{"num_key_value_heads": 6, "hidden_act": "tanh_gelu", "norm_eps": 1e-06, "parallel_block": false, "init_std_qkv": 0.0403, "init_std_o": 0.00823, "init_out_by_depth": true, "beta2": 0.95, "max_grad_norm": 1.0, "batch_tokens": [32768, 65536, 131072, 262144], "doc_mask": true}
Each number is 500 + 25 x the weight over its row's rms, rounded and kept within 0 to 999. Layers, rows and columns count from 0. Numbers have three digits each. The size before them is the row's rms in percent of the matrix's.

# layer 5 attention query, 192x192, rms 0.104, rows 0-63, columns 64-127
116:535474543510498506504506495519514540498533528476488480482521488485483484502501503465527478542505517552501463475465462495484520489526519508487524523562512474538462500551484535542523482446514529
104:522485510513527481491496537502503562499483510504503476475506454467498516497493466515442509497538543524534512504467517532487500534488518528514488487509528467499483497470459485496481498502525542
109:561536493479493491483485469491489524499497500481532511538535527501491481501441497494485522497511502502468458474462459498490505508518462523470488487442503529495492490558487509459439485458509512
097:521513508525498489462494475487482468524509494471551550533512531541512484468451486491491518517516497505495478461434437510453514486505471509496486476436542498492485476528494510473476458480522516
101:508555485482495473470484465493468463513508496503516459507501539500529505477457477511494519470507481504490461497459480486508497510504497530515459482450497509503525486513508520492439521498504484
099:491552495498501481481484452486463425513528489496526485529511535528523501468461475497517516514462477521491506460467471493503491506501478515514451485451505511502522479509513510520439515480507484
083:517569508467518476503501526478480516497507483507500488487480491544528475504482483509436516503504472529466487499498513501481462476515487538506451475483529484516539468472522509510426499522528500
077:535561502490493509489502472482487485507514470487512503530489525533516513510477458486468537507500477489470484462465468494496481468524499534484480509464527516519503480492535502470458465490534501
123:512535493500497468495487506483457537490479514507492464487506506478488510482510498515475505461488518533522507494474515495496509523494529523496495502511508494525504476487497498507460514463525527
092:542534515489477525472513482484524527532548526467472520540498539535511475514436464488475531504502497495472477494445430533488481488517492539491475466469508475520528489543506506491466507492535520
128:485498499494432515497523477516517472499533525505466530523527545530521465517505505484543479529484506486476526491501454510494526519528490489474540555509478524493504518546504493536522505487480482
118:505560484500452484489479493498496504498514510508513489504543525469488464492474547515506492461503523549459500487446480507500488560506493511492475511494529512505542483515478505491417522462499492
119:515563508500455467490490491518499500505537526505482497507519519534528479509468490518489492491496496548456546499438477530467487512502489527500471506509519489502552488499488500544411529507502485
105:503473482523524504480497519477478477520445471494550494525478492499479533457514498516474518474534528501541508492475517514484530493462519484484503477459527501489476491473493465437514454496511533
100:508530495494446507485496441497492466507522470494516532519520536473494489480461515486559509503484478483495446440473454455526500518527492512491500502469496525518514500533510526511485490447518482
107:466439502523529508508500499506497474505463484501514486491483474451482541474534528490537487502507506473553482482544552465529521514480534457510534508517489528499470527487495489482584477481482503
116:462498487520455471485500469494456443496479510525513517511530552510521500449512517498541464512470506525518561482470484485468529550474509489516527554497510516480519497493482483542475475463497508
099:475455488520559509538514550487496513484468478501514502487470453498485517490553503506471501498518511482519501509555552511506507486466516456504526491498502501459461510474522480456561469530490510
096:499501541494480545456522485534512470551549493466471522519479504478503504497469496474523515535486491527520456481472442472501475471500516522526470470519533502540518499517506541534512483475528519
116:507517506442519484509487515493473487497528502516487473515518498564520490497509475505517489509453517562501521431520517508489476513517512512504477485481471509552529475476491503536459510480511484
107:558533523463488510513499506514498536496530520505452505505511485525523505523409488500525491514455453531492514457504508481525482494531499500474502508532486532529503502499484506547479516469517499
102:486544505466449501522503466498485518503536499509480481517514522518499458502474495518492508475500460489471512524519487510526505513527493491508517492463458558494506519537523490549455578508481485
101:468476519510516502469484484496461464508494475494502520467479489488497526482484510502548477550447463538567498444499509454488499524517512523531473472514519501530499468480471545549521497471514505
110:467524489506466470505507482503468451489482513532491476496499536469525541480543500507527479480454499501524541487497539470512516544473540503507516544546489503508543486462509479519512497473498487
096:530501524490464513476500454522513497524545519473491523523496531499514500519445493483531506547479492475507435473472442470520510467531483513478503494491485493503497503569487530518521487471518520
105:515564479481448475493490444502496468502533518503491487529538552522529468498469476503511510499481491475471496485478475492516483529521484523494470506463481505508532490530516492504442532476507469
088:532540519449479518508504497492484573496529494486487486527507508543493449507459456509436527496522501522460498502475475543488492484530492515491452461456513492517509487538509516490433547491528521
100:481506478530489456523513502501515496510479518530485491492457496431512514488525511501511481475471494489513527528475519477492510506466515498511519569576519476474528509476497487531488480509511534
085:484495476503520517528537509471513464507474475492497540487456480470507508514493521449536504521491472471512461504531467454521500462515474481490489504526501513476471482513517513503539446534526487
090:509561507487494488477488471518497474512524499482510491528495536509511511494443490504483526510483490518494463483456467500501475494498485547505452501461528480522544485514497518492428505499515505
108:493481516482516500535513537511504528482500533528451499460490476484491489541546523495509476503459505528467522532517531503491505483498509496484520528597486464499514504486489484538536507530499499
117:516580494484480471496488487495482497489524508504499474512528522504510490494462494521479512479488492520465511504452501500486478513502486537499466491481515497505550483496511509506406533497519483
092:449521508514519520536502494516457448482512476537494532470506483544464463517533539490527469526493470522493477482491469504432503500545464501523512494510490505528494499514486534550466485523497480
082:519543482495490508544495517491458462511493457499509478477525511500491473507519461533458556491518506482463530546529515506518503466514473511544470484491523472498546481473533468529475512499484463
081:508523477480472512495501506509492458497484483455513494496506548486529512445479485484480479501536495478470537533527496503556524503517560499525521566474497524503517491492541475506504503448479500
100:511497431490505485587540524444530508435479499550550521472523467485491481509494487498480495515498503487487525535501512492488531499507481475471498531499462504443469465497504480496489479503536508
070:475465516484505481498510501499509469511549540519499485505506501496482490550499504480535503545455518524511518507512491536466494494531472520478513452507472501499484499571443530511485500516538500
083:508485467449479479494494484477509488504444490476513467498508554480519555475504470509489512468529543466483520575512506498558511495453530507527475502446504481503542500490542453436501516486488499
084:520450466494502477512492505473510502480434507519538509465517472504495525514496521530508489489535514449500518540500548473499507529504514473524520519446472484464489494480489456490495487480484492
088:526502523483536502507495482499519549492504492521507535499471464538494537554528516524450540538520510516506449493475496497438496496485503499503472472508517462523470489485529508455518534549512507
090:477547476473473529508519463509479436504498513487509437493532565463488467461500482477506489501495501501464519552493488498544493491514506503512491517489482497501516478545533487550502494491474476
089:486536503510512505511455497522489474457493462503514481497533521534520446470505496525506487466524491523512536489489536498483476524488540489545490505446503514502528505449486506487452504524486460
086:500451513492523466493519501509495504513524504526503523514483437555487551529517489500511478529452511535541493479532498504461516465515494519482497487513487477496481489496445555506495487525553518
097:522527465488469467474520481485460428522487480473507481480514549464549508446499485474520499471492511485504527486504480491530501511507535485498488541502502506496564473479542502504506481467506482
059:456544459474514494544490472479496502490461454512513532482509558511499574490522496523491515470515506489459509543497523517525494518460479501529498463432497502506519506488547477449487564484487449
085:518541472488506509497481467496496493489492483475509468494460527455493535474485470493491530513565492494471470562516521455558486518470514507539463518485488511510490520530536450487522513503460463
101:513570488468535516514511466482469479513489486465494458484460547467499528485502464503490518491503510530502491562516505506556467478476502536501452490511521475507534464496534462462478510538508439
086:511465504488527485493489528496490507482464456500512499481514479499519487483526509509493464459489535495551520470509488485469515519533520504531476541484513503492523481480511513519449490557498518
104:475456517513480521511503509500499522492506510513496528492489476577506512529557481490461517487501488497533469458513481503467511530508543522502519485536513480527475495447499508519509502511524493
089:474539526509541512513501486509469506472510470533496512505483462531465491539515478524490525511499463527515448505519498489453488489520479527503485461535482497506467491475490537512491524541535486
089:528439479508472495497509495495522518525508556472481502515484505461504499482433505467512489481514502445478515528511504523562507503447506496470531509523481535466471536528486460488551501460481508
080:491458508518478492523496546512521553497501490509491512500516476509491444528534509505501521499507522475468503520461501479478519538481468493493509497529511481506474526516509473562501500497470498
101:464544467449506503509496467497492455506488483495519467485507557471491520460483484521510499500511489507458534563518537529551493493482471508534488486454479484462536501537492490506476509464476461
100:472513517516506517508497519486480513482488483516485547482476447543524478521537541512476471489468474516553494457520493487461483520496508496507513494503505495507513470457512537536471495521528481
090:517519493462546496471507445475476444500479519495505486494440545485492543492469471498494477519465474516550497551503463499492510482515508529485489501500462511510538490517470504489476492510517490
089:508486535495513486493517520502484483506526512526504543509464469544487530561495492483469487529455513557538497471539484509466486481525532531480497482546501506522506478479451546494490464521527513
090:498491536508503502490516509519498537497540474501498541515481435492469491526499506501483532527524489507496460487498478495494501467514463503504500483545499507521447515518481524521525536513510525
087:502479509493446492512504506504507457524485518492495487525532520471520468482501519496557467445472529508464569486506495508510523472490510478517485543506521519483521476484501527536523531453507531
102:467538478499499539527495471512489463500510499490495483509499553478494504494479488492504536517521490475415513540499506507532500508489449503504532506498480513518512524539515469501511532462459502
097:515435507517522458498501529491525507509485508508493527530506464539512507513513510495511472452453548502533523470513521526494509496468514482496509508490502497476498504450465518472504487517531532
094:566502485521531472515498564467480522525514507513478517468486435466515487553511525507463517534460512518500449466488479476450485448512433490460490480521517493503508483496517490477473501545530520
093:542524471498465467500510484488525510508491514493513493491540525446500487481500521473519477515519499469457526528463532470502501499525482448530509549462516516446510509541530488497523481492479517
073:499553521508453489494539509481493497507525476468497492500509490466481487476483469477509507478489499510540478508519442484546480491521507511513502534548506532477485476503529507547495506471522499
076:529488449491512484519455503464545520479437487507559513486488515479527565497515482539498491463517516472505520499510562479547523519483522471480520530448491492471490518479516466482523481485479495
# layer 5 attention key, 192x192, rms 0.093, rows 0-63, columns 64-127
104:484454501439492506503495557502513522487495487511480528512510464520489503498467515509533494491486554504511499465438485514492544461508435468445507448549520452536476501523475457548509490471524514
113:505485486488529466503489521499489507501501513480523517519477470540483543515526477537475522453559552526546502476471524487474544500510510499507459443521517429485483495449486480487493486488555519
112:560523477459510477452504517508480472488466479497482513493504508488473529456471519505524535474463496483460513477507473492501533460503473483454518491547497493476527488540512462482496469472494495
103:521516475488489479449484513500493463507462460482530509519532501510479493429488517518515524499499521468470501504469475514483538479478468466473532503499519502486545513499507467470516485478483449
090:503565485505510472481495486464469464491491477512504473474505537497479522428529521510477512462473497478462506524506512508475484463481515509490546530550470532460536510499545478524530457492502476
101:506588487498503478484480504490477467508506485509509494503503522498492500433505514510493517501456506489456529499500497519480470441470479474482553527520488538469559515488550465507507461472484473
095:517534506501515496486496535498477492508515506525463518465527509506465521492480514561480526463483498499465532496499549512466479457461499531489562509556457508502546509473523469529485506495480497
087:518540473505460482425512499481480469507479494490488498481513528482472527448470516508506545476489526474466487499517496497487493491490538514466555543532470538501547526511549452508525476489469495
116:505518499511518441501502516500493497499492515507488480474470518514479548471533483548493552451490529516541519458485529483424529482494532525447529486560482474473506476474528476504503460500519500
113:518531505459487502453469491494475483514507483499493504521517496501464503465475507515480532492487509485435481526488503505496507451517497481459534505559488490506519554520550419523498506472463497
126:482490481442416530507524486502513475500516507508482503516513536503495441514477512446504475535489446492486500532522446510533498520531478494500516535489481504498516508545514487529491527501466482
106:529584481453467493491496513495473483489491486516481511485516486470480476451495536510492504473459478514476521479504491475488496472499494506481524538587484481464543496518510478541465462479500494
110:493570486457468499505491516488476490472535510524497509486518508489476482469499518516480486473476474513469538484492489516471470461478484522493522526565470492463543515500556470559440490481507479
121:511485493542521454473482493493493504515456479461540503532497490518501532465539487514508529509537550504544489496481521477486552523501517453509462492469564482504484492463481515413532480512507484
104:518536483497471492473521504492484493472482445501500535485483512477491513462477552467514516496445483479436488515519481512526484501520491493443550555509486542476548511526504490495538462484470499
114:473440523542537498538516480514506521491480494477521497521464491502545527515527478476504491520513499499565471495525500479518509536511521490529452489422529504506451489476447547461538494520519507
120:462526471506473474509504487501492454500479504505535506503473533520489491445534499513521493520499485501542544466501482505454514536486508481504535517476527519461542496487509505492485480492491475
092:506445532531526492503511504504515513519479516470481493509471492498518487542507472517516512529550529501569489476498524501509509549492517494519461481442546492522468487463458537442503519513525511
099:457516502470517516470440492527468461494506473498539525512501502520479525471477514504499505494492510485447492522495532532512497462515488466494530496525489493508515574509504446540521500463480498
129:519532498491526493515516516494496478507525509520493486512515526518520499515460482504507510486470461526504556467508506558446463491498495528502514508520463487481523489460514486533438503502515499
118:516517508466518507502520533512493476478532531504512540507486495501518543528457481497501515496483460513480509481543508523486468465507471504493497483553446478484485493492525477551458506468503525
107:511514507469450511495519476475485522489517490524450459498494526471499459496492510475519487486463439479457496524562490507534465490471489522493521526530484576468497499544544504554477513498472505
119:466499500540539479518476539495476499476508449492560529495490490532526528479492481507504507504453520510527526480471516547468495497514458480489504452463527509480497489446461500526521483490520509
121:460540490549498486527505456504509456513497533518504505475478554482499526493548502490500507509487488495524519484523521475464483541506555508514525536502486494478534497466516508483527494525512481
089:495501487475493513491492481508483489488507479498520520506500498493489517470470521453498498498470503481435459553522472513514519447530491473473526511524469483476503538551514450520547466467488499
106:525589483466454509486512496482491481492532491523469481478504539475493481454506522466484517480451465476458520522531468497514464481499513525458557557545448540462564508533555451527488480480477479
109:551525498446468481478500538487501500494513494517450495515520473492465483486501492527483538460479514492440498491496528508480486430481466485468554519564483497513523517497546429537483528501484516
111:458555477516501467535493466507497477527477544513499524475458520487498526485558517500493467479515526492497483484484524461482489534482544479505509536511503490485528511500518492483521451518506508
093:499488489499511522473503516519484461568457474459510522509512516491491482513416512506539474501490498470480506537492499517555493512470491471502524499480506510507511508532468505525550510465451505
094:492552493476500495478481501502465465482510493495508498481502511500471529453494524519486515473474505498439490523508518495487491458505485509472536506557464510481541542517548452519510469486487470
108:493483510479519535548511523523558527521532554532448526494521491490512482589482481499503470499496485516501519475473513509491476507510497517512490496511480436528492499497495524528469539530502515
107:518593490489469471474497496491479469486512504514488500452515520482481505464506526510483522464466486499456519483511525485467462467485503528470548549586470498477568510499570477524484479487496472
094:483497502505479481518490518509500424452489469537503518466496522513508487496510513492524467525479483490507502512507494490481519481521467481494488506554541532522544463493482509516493481518516504
083:526490536483505489507481487516487527495511502485509504499525505532492480522472476516450512505518488512501490515488557520508460499497505520539497466476473475516534533499514513525460484522495506
076:493472495496472484481518460493506500517504537498516526530517567492485516483474498513529542503493468528474528456533546522523533510493547507505530483499467500477500492497526484531481480441498506
102:552494458509477486503582515448505478525492493474455472495499496488507490490506485447511523488478510483513509511505446468531481510477476491490485512522502516494517417517515503477498500543536510
074:491486481493500495500462506507546433516477498507477470495497492488532521511482493492536483483527516459503502543482471476531516479491429471528544515533541499505533494508496480463541490546498500
079:542475498469497506489485467479500528492493529476481445494491519497488520491504479495470516525524523518483523512528532493531503491467518531519521492467464474480494508503532484466477502497502511
074:550471445492476481484520507435489493434466483501481462466487473516484488469537452476475511521508501490514491497510450449514502505506470494491492498471516540486501472520487495458504495506537520
093:517502504496525495503484525503513523532503437493526545481481423495499528483501507496477521520498529477500502480479483525458503465520525485444523404487514476537484479452504534499527531498524479
082:480490503469453551495513448521490527494501527520500485535510561495485480513477487476538503485470475527482556510511542524553503527480520517499505484480435498485527505557532467548484449496471509
079:494498502520516509496493507455470513378513495537496471482516481505521470470527509514456479519509483533510488491470519498464494502511498517513464519493480523478511469499511489527439509501512496
079:522486489527477471487489513499525429516496459497472494492489466467513540492492530511545505488515543443527493525496477474481542470481487481522496514555548453528509484446486498474550497503539494
087:479484530490481491481520464523476472598493508478509496523520581528507504495468483490546521497476508538502557487496550536515507528476536506510509504488454474496516526514507486529493450470479512
066:534488494495503541512456489490497508458505488525467485487485513522498489496535492495459498556483490503485516517518489466507486504482460526531514504510494526484504468538536536457455545537518507
085:491510505468504539488507469486476583483503509479531508502484506513469516505497472469492525501496464548488530498539536493528483527511533541504501456480444513491466503535521509542476497492491491
095:503527537477517528490477470537483525543515512447498513500506526504503517518464512505496536524487493534510535516492586538502446492466539510527510458495463481523520503498513497523484485497493488
090:494483492496526488522535516490477477493465480480518488488512477521491474457528517540511492493496525506521512464492493505456542510493515513475451462507495444502482475491487515546469494458533503
100:512483491514516442497541521514520434490524484510502549463504473539522530500540530496467500509503518452513506480496485520465516495520559493458524487524508458515491508419510509527534509482512476
091:481527502506504486502511524521499478458525446492513526489501445488507494523501502514517493483483503489501509517502528532459483491523512494506500430521503475525504490453500533526514519501515463
094:515500487488495529502471453502503510514493549467493488529491493493491510529510444508507506495524513486502461532498462482539487534503512491512479549482496540481456536510497494476512552501479490
083:510470496482508532493525523530532497479501518493473523484480452544473468543551455475442474519507532514500459499490435476491491514555467500444492531477520532502504535536503497504499508564486488
095:515494489485460527484489486485488518474483506497444432504509545477495502499509474480487495506499465502490539543511513452539497490483450516590518520519499515511509486538535489493470462545488516
104:493497520528511443516511522478486441513508477525509536483523469514543486483493553538503497515479499486519511480476504521445491488491533492525489511534513479523530478474494511516491475460517498
090:516492515509501473480490469491470460496482497503494455506488526459514535466476481515561502510485474491519551526525491501503503473477572498556529468539488467505489478481502485530518485509506511
081:502510472521489474485482516520510428540503474515496541486485466480528573506464522521517518479533513470510475529480491509472506475484530485514512498541537444536532516452492482505540487486518480
078:484510521479505482528509555501508511508535463488529530505460441488457515545516507515497515444506520486477455501497508513497505475528471488483513460516514489507472514462481546517543552486495461
073:495498535519514539537485498513528496557487523499506481530520533509473468478478511520513489472492528527479510503474552539508518498478467477532483523482498498480507529508501523531513510478481521
116:500511490485477556501499474508485508475503552512489492519493533499481483539521441446477509514485451516462487522529508490538472502526487523517530522486478541495498505544525486501490525550460502
085:538488493538520491514505541491516430514486476495494483490500452476518515484497518537499503499531536467513458503454471471466503502471474475503449555512541493510502503471491501444517527498529507
087:525500518505561444504486532500505493604495495469495514480488459486531477496444514494498493518495531481520469490507493526479456459505472501511464461511523502501508516535482509469510496512501510
079:533481512482497509501520479496516525517472525503489485527510539511477479474485475453515494499470478540486521465483516485520505501494450500503505506483513550476453526588515484492488458501495535
082:484507525492482508476536499536512482602521495463522525523528524512467503519472502523548531453463508514521536495497563519508496520492521507496535488507476486512516532484507494528515494459471499
093:549492449498480496506508496425499523432478503495480467475513497475510490474548471463496527494505498497514494497515478445508477515490472517489471526492504540463492458535531495453502493514526499
# layer 5 attention value, 192x192, rms 0.0711, rows 0-42, columns 64-127
091:492536481449509493529502537501517476510519496494487494519493491481515520505521510504503511409462520504514448487515503449476517474516553520473490471507468432525485503496519501557524466465512477
075:458504472486503523510493521525521521504482464482497486495471497482491503498514500530525504513508486459478523488457509481480527479503486501500523470491483467507479492512511490544524470480496473
088:526513510492483503488489509494484488519503432504496450509536484454500480510503482501475517529506496538516528435515526474490495496497495519527453542488450473494486497469521521507488480516497434
087:484487521491531501469501519493517546503501555489484508507506525515480487489503507484509509443463500467514482499470502429446510451469488519496539482495523475491455483517513496545518505484503489
079:483484503515489502526489500492481466494514526515524488575512515516496464482491501474476515530492504516516531488532511508481482511497481475493495489528536551497520518508503530471474547479499465
080:523512512502465490478497472498501524526537514515482486442539526486496446517491484521450522495483489522486531478467499455491520495483430522551502515483472459533512512454513515561512494508503504
085:527477484469480492511506542496545560510493512501484442520551518497471454506505449501491524456528538458503504464479490500499539510487501515561479490460491462515445490516521502507500494498508487
079:492482490507532519512509504502525540498519550473509520529485491516448531510493494483493497510506535553491541489494499584495480520495529490487484498470497580517496507501519486476494525508497511
094:479497521589530490482498459484488515494521522484513485493551506484572473519532532488501500525457449509480519508507499518459494536486467508515539536478456490485521517481500517543488511508477504
084:483463488578518501501501466504488534494477484495538479520541505498537482510489486484484496547470468544495594481507503585512482486484461516501501499503462526461543495488491522439501452485497524
077:469520489498501500470498520532501519505492439501502506437537500473525526512538479509512515516477514436493475513493498424505485448544444506461544528545479478542516510462501484456534512493485491
087:469492499505519497495486469476525500512524486485543540504515510451501512499487518503482512534461496465488524508519495521512465498542512487481496512475465532545493488503502511516536449406508484
095:551527481558500461496502480517507437499513451513478474516479495500533535493510522495517477499505564556484424536492489531510495476507500496474492542514534499503507518487492503506476540498486533
088:522502508567497534513509479501496453498482569515483510529458526519506508494493513487488481461502475498475490490501495500513497498489467496455534494506544588488472501504493482502489507544475505
083:508511513536483514483498521496498511518489483489512566467521502466525499501507519504516522517498467472505482501505505423490496484492469510517501523535493484500541499454497489550499468534500492
093:415495504560530489553496508500503499488512496515514533512522495505499508497484485494471491468499484460525471463495494505544500505529519499559494508492451521517516495521503504509513492471495495
092:462479490473492531513502509511509497494517546489521413534510472460505459500498495510506533483482492522515530569550515552505493508493503469519520504484547468509499504545502502442482521511498483
098:456496526559520486496498464482485516495512479505522507503496496522507473506481535474480494562489508487474486530524502584507477516502474492464542507500495521505530522511500495436477523440489530
076:488517475440460523500490498496524504503483496519500528494493506525452527519500466518519498491502500478471499532518487476523496522509540509487495510512456520504506499544516461566548445456515512
083:486521513429505477506495526512479525470500490499504520492514483447482476512477478514530492510518490482478476445496507429502496439510517487505478476496455477502500487497518495518518472533487500
098:529492517501506491512496491513516521509491471502461489444534521496506482506533513495492515493523468501468515501492485449499508511516517530541533524473549548484475507507498495495532468557481474
084:511502503515518563476490478501497485495483476512483514483497489432509537507508519505519509465519469504531441540469514454517502525472487521528487561536472473477501508514494476571477460515501511
085:520499509493521479459508488504500490518492478508512504458440488468527522487542520512482480532475504450511509502494489490496527463518500518487520444521462466529530486445460520497497500521504494
084:529483472482479466492499530496492458500510500506487533516472511581520538489499491508508475499494528506513466529449496501487500475494490483503513498528580516547488487512499516492459533482516497
096:521489499464477486482496534493484478489486511501501568492559532514456489500476479506463517499506519498552528400456505465495488437498489502468475493541457521467525504474504525491501483499509477
075:502498496551537465548496466463464498491507463525514516519475499531477471499488516487466467526479506520473491520518499518529497505472575477453489506529524555490506507513515526480497458524520498
083:497515493511455528530505480511496475500525477518500500538524502513490471518494462494478510492519514476529480530505509454504501518502531525531490525485457534482525499503484527542490521446511499
091:438500486479526524518488505505495517506507464504520526497493489498505499504495485510495494564474494496530461505467493490504494494506554462450479453545494509538543498508497496507552504502506493
076:462523494504514492498494479503510518519513498497506483473491513508541524522536442476500501551470492490495559522517484534498462532522507499492484484511464495502528520494507479496537475435511504
088:521498478537560497493494494477477511495490450489509495481491529470503531503525469506498489470487525471492508508538482510520508496496480504512529488446545582476510504474481542477510496554511493
088:516501490507531503507489506514507523496505477506507487478511487471484472483476506499500501528520486513548487540476490514517511528462451486546524538526533425497470507490517522501469483547516503
080:576512483461490479506504504498495452502494492517485484480482496506460503498514487522527493510502515489486530547506516482521508485499503489528504522514539483508484497493527514530499519524507450
091:500504502506529450526505535508528508519505500502505500486545520516487451479501474511468528513524493510470476393492503550518533540503495457516507543516491510470505496492520501506527504488503424
104:505492497497514466507497542493473511495524524489497494515468473505506505513474526497484496481490446460553515514502484483518495497524548517537529508505469462518501497473444506547463504460523504
102:466533505532521462527501531489505536516500508518509447515496501520489512538495481500487506480485482480545486504479491510532499549505536501520498555487511505496564500477476503448455500437518516
106:539509509491491514494485476495532498510492517505498571421558478507560472497524471522500516502523473531466535479489527528490510505512509487488515472507472497507478493486552474524533505543498427
100:490507492478450450508489460492494522496503438509493485518535468468539471509470473511511470504512509444526475565472490488522472486496504496552467494508522429491567488514516529460466499474513471
093:512484491509534491490495495492468529518508468479496477520488509508497532498503496485493498477488497487500485533519508541506510482477452541498539487461517549490510513491461488469460481523506569
109:513545506472492511535510535493476491488491432527506497506473493505443531493478518476502500474495524411533458534499492479522486528508542499511475525522551477542519502510535510456478501467505418
098:478539489469493521526520510494483507494516468489514547491425466503561554516481558491504489476488452457533528536506492518513488507523538534501481527489462486516506499457475497503488517502495462
093:489481490487509518492499496498502515492502531488493483548463500496503522548529495506498471533470476540502487541536480497522497487513548520517507482505470497502498492470446507523494505494510545
086:517493490484517535522521502509477485509538483513488487517455520504509524529517493498489489488459453502522494502553503529536504513508519545509487489530473498528478494487472514554512530488514555
104:507529499466499484512506492505494445499509460508502487484473490506495540507515487502492501499491469547500523528572500513540488535553526494493489503505502518522525485466491492494500523485487474
# layer 5 attention output (transposed), 192x192, rms 0.0774, rows 0-42, columns 64-127
099:528469500506479520472445486500475561517522513543474498536485494530477470489528479510534533495567512522498497516483496522500527496515475500511540480559527522479489504524507494482505491522475528
078:507520489521517491484442517535528511509490519479484515518485516487516474481493469532554486521491516552473493534527454517507479503475530496498495463551522514475523519505493511465492514471482484
098:541468557484517510504526446493521509468477500509508527499552516526537474511526473443482500515491485451493515535484499487533528470521455511495515506505459492501544488536522469492491517494492489
095:455503502509469490519467522549522493487463487506510495509482480531516480525491480541518530539547507536496511489528488527520503514489506510554524472535498524518549514497517490451515479491522504
094:533513522482491514443459512472515532502467503531528473462503502521530457518487487477444519529521481480497484506494509468462534461531478500513521503433505506505467487521508471483494491509532505
093:471443537468494462530503476512484463471459450555511526534510482520499501452555499472469529495524494519503522510497498502520510507517553490489504487506499511445532490498520450476498500503542497
103:443527524469513461514521470553476469494467482496513548521510484498519486453541495510530509500514494555495533503515498516543499493457522527496503466563511490522574497480513474490494506485510489
086:473524489493492461492461488518507446514462459523523485495455516460529494501475510526488501495501443464496500552485496469494497520500510504499504507484525448542507491508491515538487483466494503
097:529416511468520542510491514483550492460477478506517477493499526500502482476459475494489505522491524464493505518483500450507480485544496465503479511466474513480500488514515505464490513507526500
097:533531513460500513482474511456538465550491488521539515404526506504497510469496512493513449513459500436504470520511468443479495516539493461505468497446533490458519488462504508538484545497505469
084:495403499503477516515474528474534502477497517471461496490513527503481523515510481476535459529433528547489471502518489528490536526489469452483493500510508515472483479557521546524505506494482548
102:508502474492498523465463531498537491525459508471507463494474522546525481468487488526496471505465492549490476531530467444484510525504502468534498462476558510480503485510468516520491537511467504
105:522485508487528525507537465475465542540546482507500498517490494477462544510521502457481500462471496479528493481457501513476485502499504491487480545525487480535476496491473491560497506493519534
087:501519505462476461497522499444456495477525485470457508439540486533503508516481526508456517524512482455566504465505557493477521466491516462497502533505456462557493462518490528471525491490555495
093:466422488517519524553512485530537485508471491495510520521504489502498516531480489505524438517463508492515511502540495546511515534521496471500519478456482507459518514545506551475503492487503509
094:557536465484503516457466508462496500496487478501513475477467487483510496468528524543497507485463499555477513539506492504506511545515494465454461490531527504506489477473492464493462525479486501
094:506522504509514500474442521507518555504469482504525504497457552533541460465493434485483502546519504500472483476493494482458536461530520533517481479506500547521490496470487526507496492507499488
107:522516480493498517453470549461485502515503507526494483431486530487520518475498473513481513471478491482504468497495521451466501469541494462502471540440525538512436479479504518509516534518516503
084:517505458537501503523557539528486494523510503423459504497504475503496512478494522529524435482505507491526498492523520521537493514462527479479508485499550462486481517465481552486499475540471519
086:513475478537470507522529478489524479445513531483462497511515490564507519529509505499503499498506532499552528522512513508529534504458505533508539501521474490495526483533533480470535492493490486
100:519507539500521471504506520502528485423467516435502512506503501481502491500458487487496528506491526505474487529514514517550482521453469495468474527511421467508543496503497493473495499493479463
089:475487515532496497566533496527494488490500499492483509497511475519505515503500505516520452478467502498499533500533515551541525501526514476489485496517471476489549511481499530492509509492473503
098:488465459504475529507462500481502487484521531537493491547533496493486508545463499526566487514459511509490518512516476465486470521496469467509498513499500521452513515553514478509511510469475504
091:510506511490498535487510499509457551506517501538519524508520499474475489535507512451492530528527505504466496466517474522469476517482502547508511519467482511533423520503484490495500487516515547
101:513519558493491469463520461458476475545481501528502487461509498508497529508511536471459500535511481491495483525473510521498527508500473512530563497464483497490486476497499443523496498486511524
096:516540480470476504408475509472503530544523511513526520474512483478518479482512501485485535452501484481534479505481487485481506501538479488517509505452525490490494451482506481547513499495503505
089:548513482486550521496482500456501492498478535508548502472523478476520511452475544532517437493480500518500505519496494501482465517499491482487478511485540501470505544456512469483463509513487513
101:469477454547512538457435526516535514487475507496515486525460488495525509531500503528542491492466509530482521540516476481509500539531477490508499476440557497477479505525494521500488493449469513
080:454446436520511532521481546487501525501490500471529541532471481492497476509478521528562460476472502528512497518531456483499516508511470469500486474508543523475493489490504556527499502505467481
091:469519538467469507479495513461554505496489528481541552518534464511519474517471493485506466531493472540488496499492504476473501527481487473497524503468511451492549475555516479511490538463498483
098:467457564506516519491539502524508525466497479507496503521515531497543468516510464481477526493478501506405529508499501488508499510570520523488469532474464521513512502501514470481496544487499505
080:510477552471531502486574493525489534507525509463481530543535523505515467508517490471463477517524495502488497497493525537495466489485498537486523494490455499504483534509455501498479452540508530
084:473446487488479516514494479507494473442467483518494537479514487492497563536499502516527480502498510516519539603510476444479487460456444522482474476483500487489518512468524505520505490508515506
102:549500499461500505491508458485512512495485500514498494520515546476465521495507477518498483489507539520466484504505491513496500521503447539489475474455472539486517501568491495454504481524462482
095:524503517462501502491496459517514481487510484481473545488505536506482487498493480503501459481512484515478502542474478502470527460508443547475477450493479487479501491501507541544493492554472440
101:468455495493527516529499504520480494463473504481497475563479526456492544540483531504515513510509515485454479502556488449484466477473468505552500527500494539490488511512485515472529493464487545
095:520552483512527517490583510490489479497530518485520487486481530532492483466512535474488499463492499540461516434533470516500505540497520520448463489493464552480476480467511516505490523505496512
097:478481506490495540514517516487559501460524513534533499497502494530479491516497475497515499506478508527524503466480531507507535549524509499485450488505495451525486459513510524524500496454495518
096:509559532508501469469516468472534497564525550475499495489525502474539427477502515495482481490470470561472533482475485490490504478516459498498504505513502502479516497504459530533494516515497506
105:541484504481508485513484474483535517510496534490499451506543559456452460502486483495533472495481510515482507493517500461480526487516428515500542480495490521490502478578505514491480489504483523
082:528468523472486516502528467515524528554509491497484497518513529541503496475470458494499488464531515480489509500452497544512512544490498500485511464437495495515485519541523479504479495511451488
077:491471513470484522502504512515520523495512534480514512524535518487485490498465480483527442501509511512455544519484524505489506501512493473462521493442502513495505532549485473476476478496449499
112:522477517497504530505530508507537549496527548498471511521551513466494454505474480472516488488486497497430507515478504483464504511496470518503523492470492505503497515541508509498492474517495508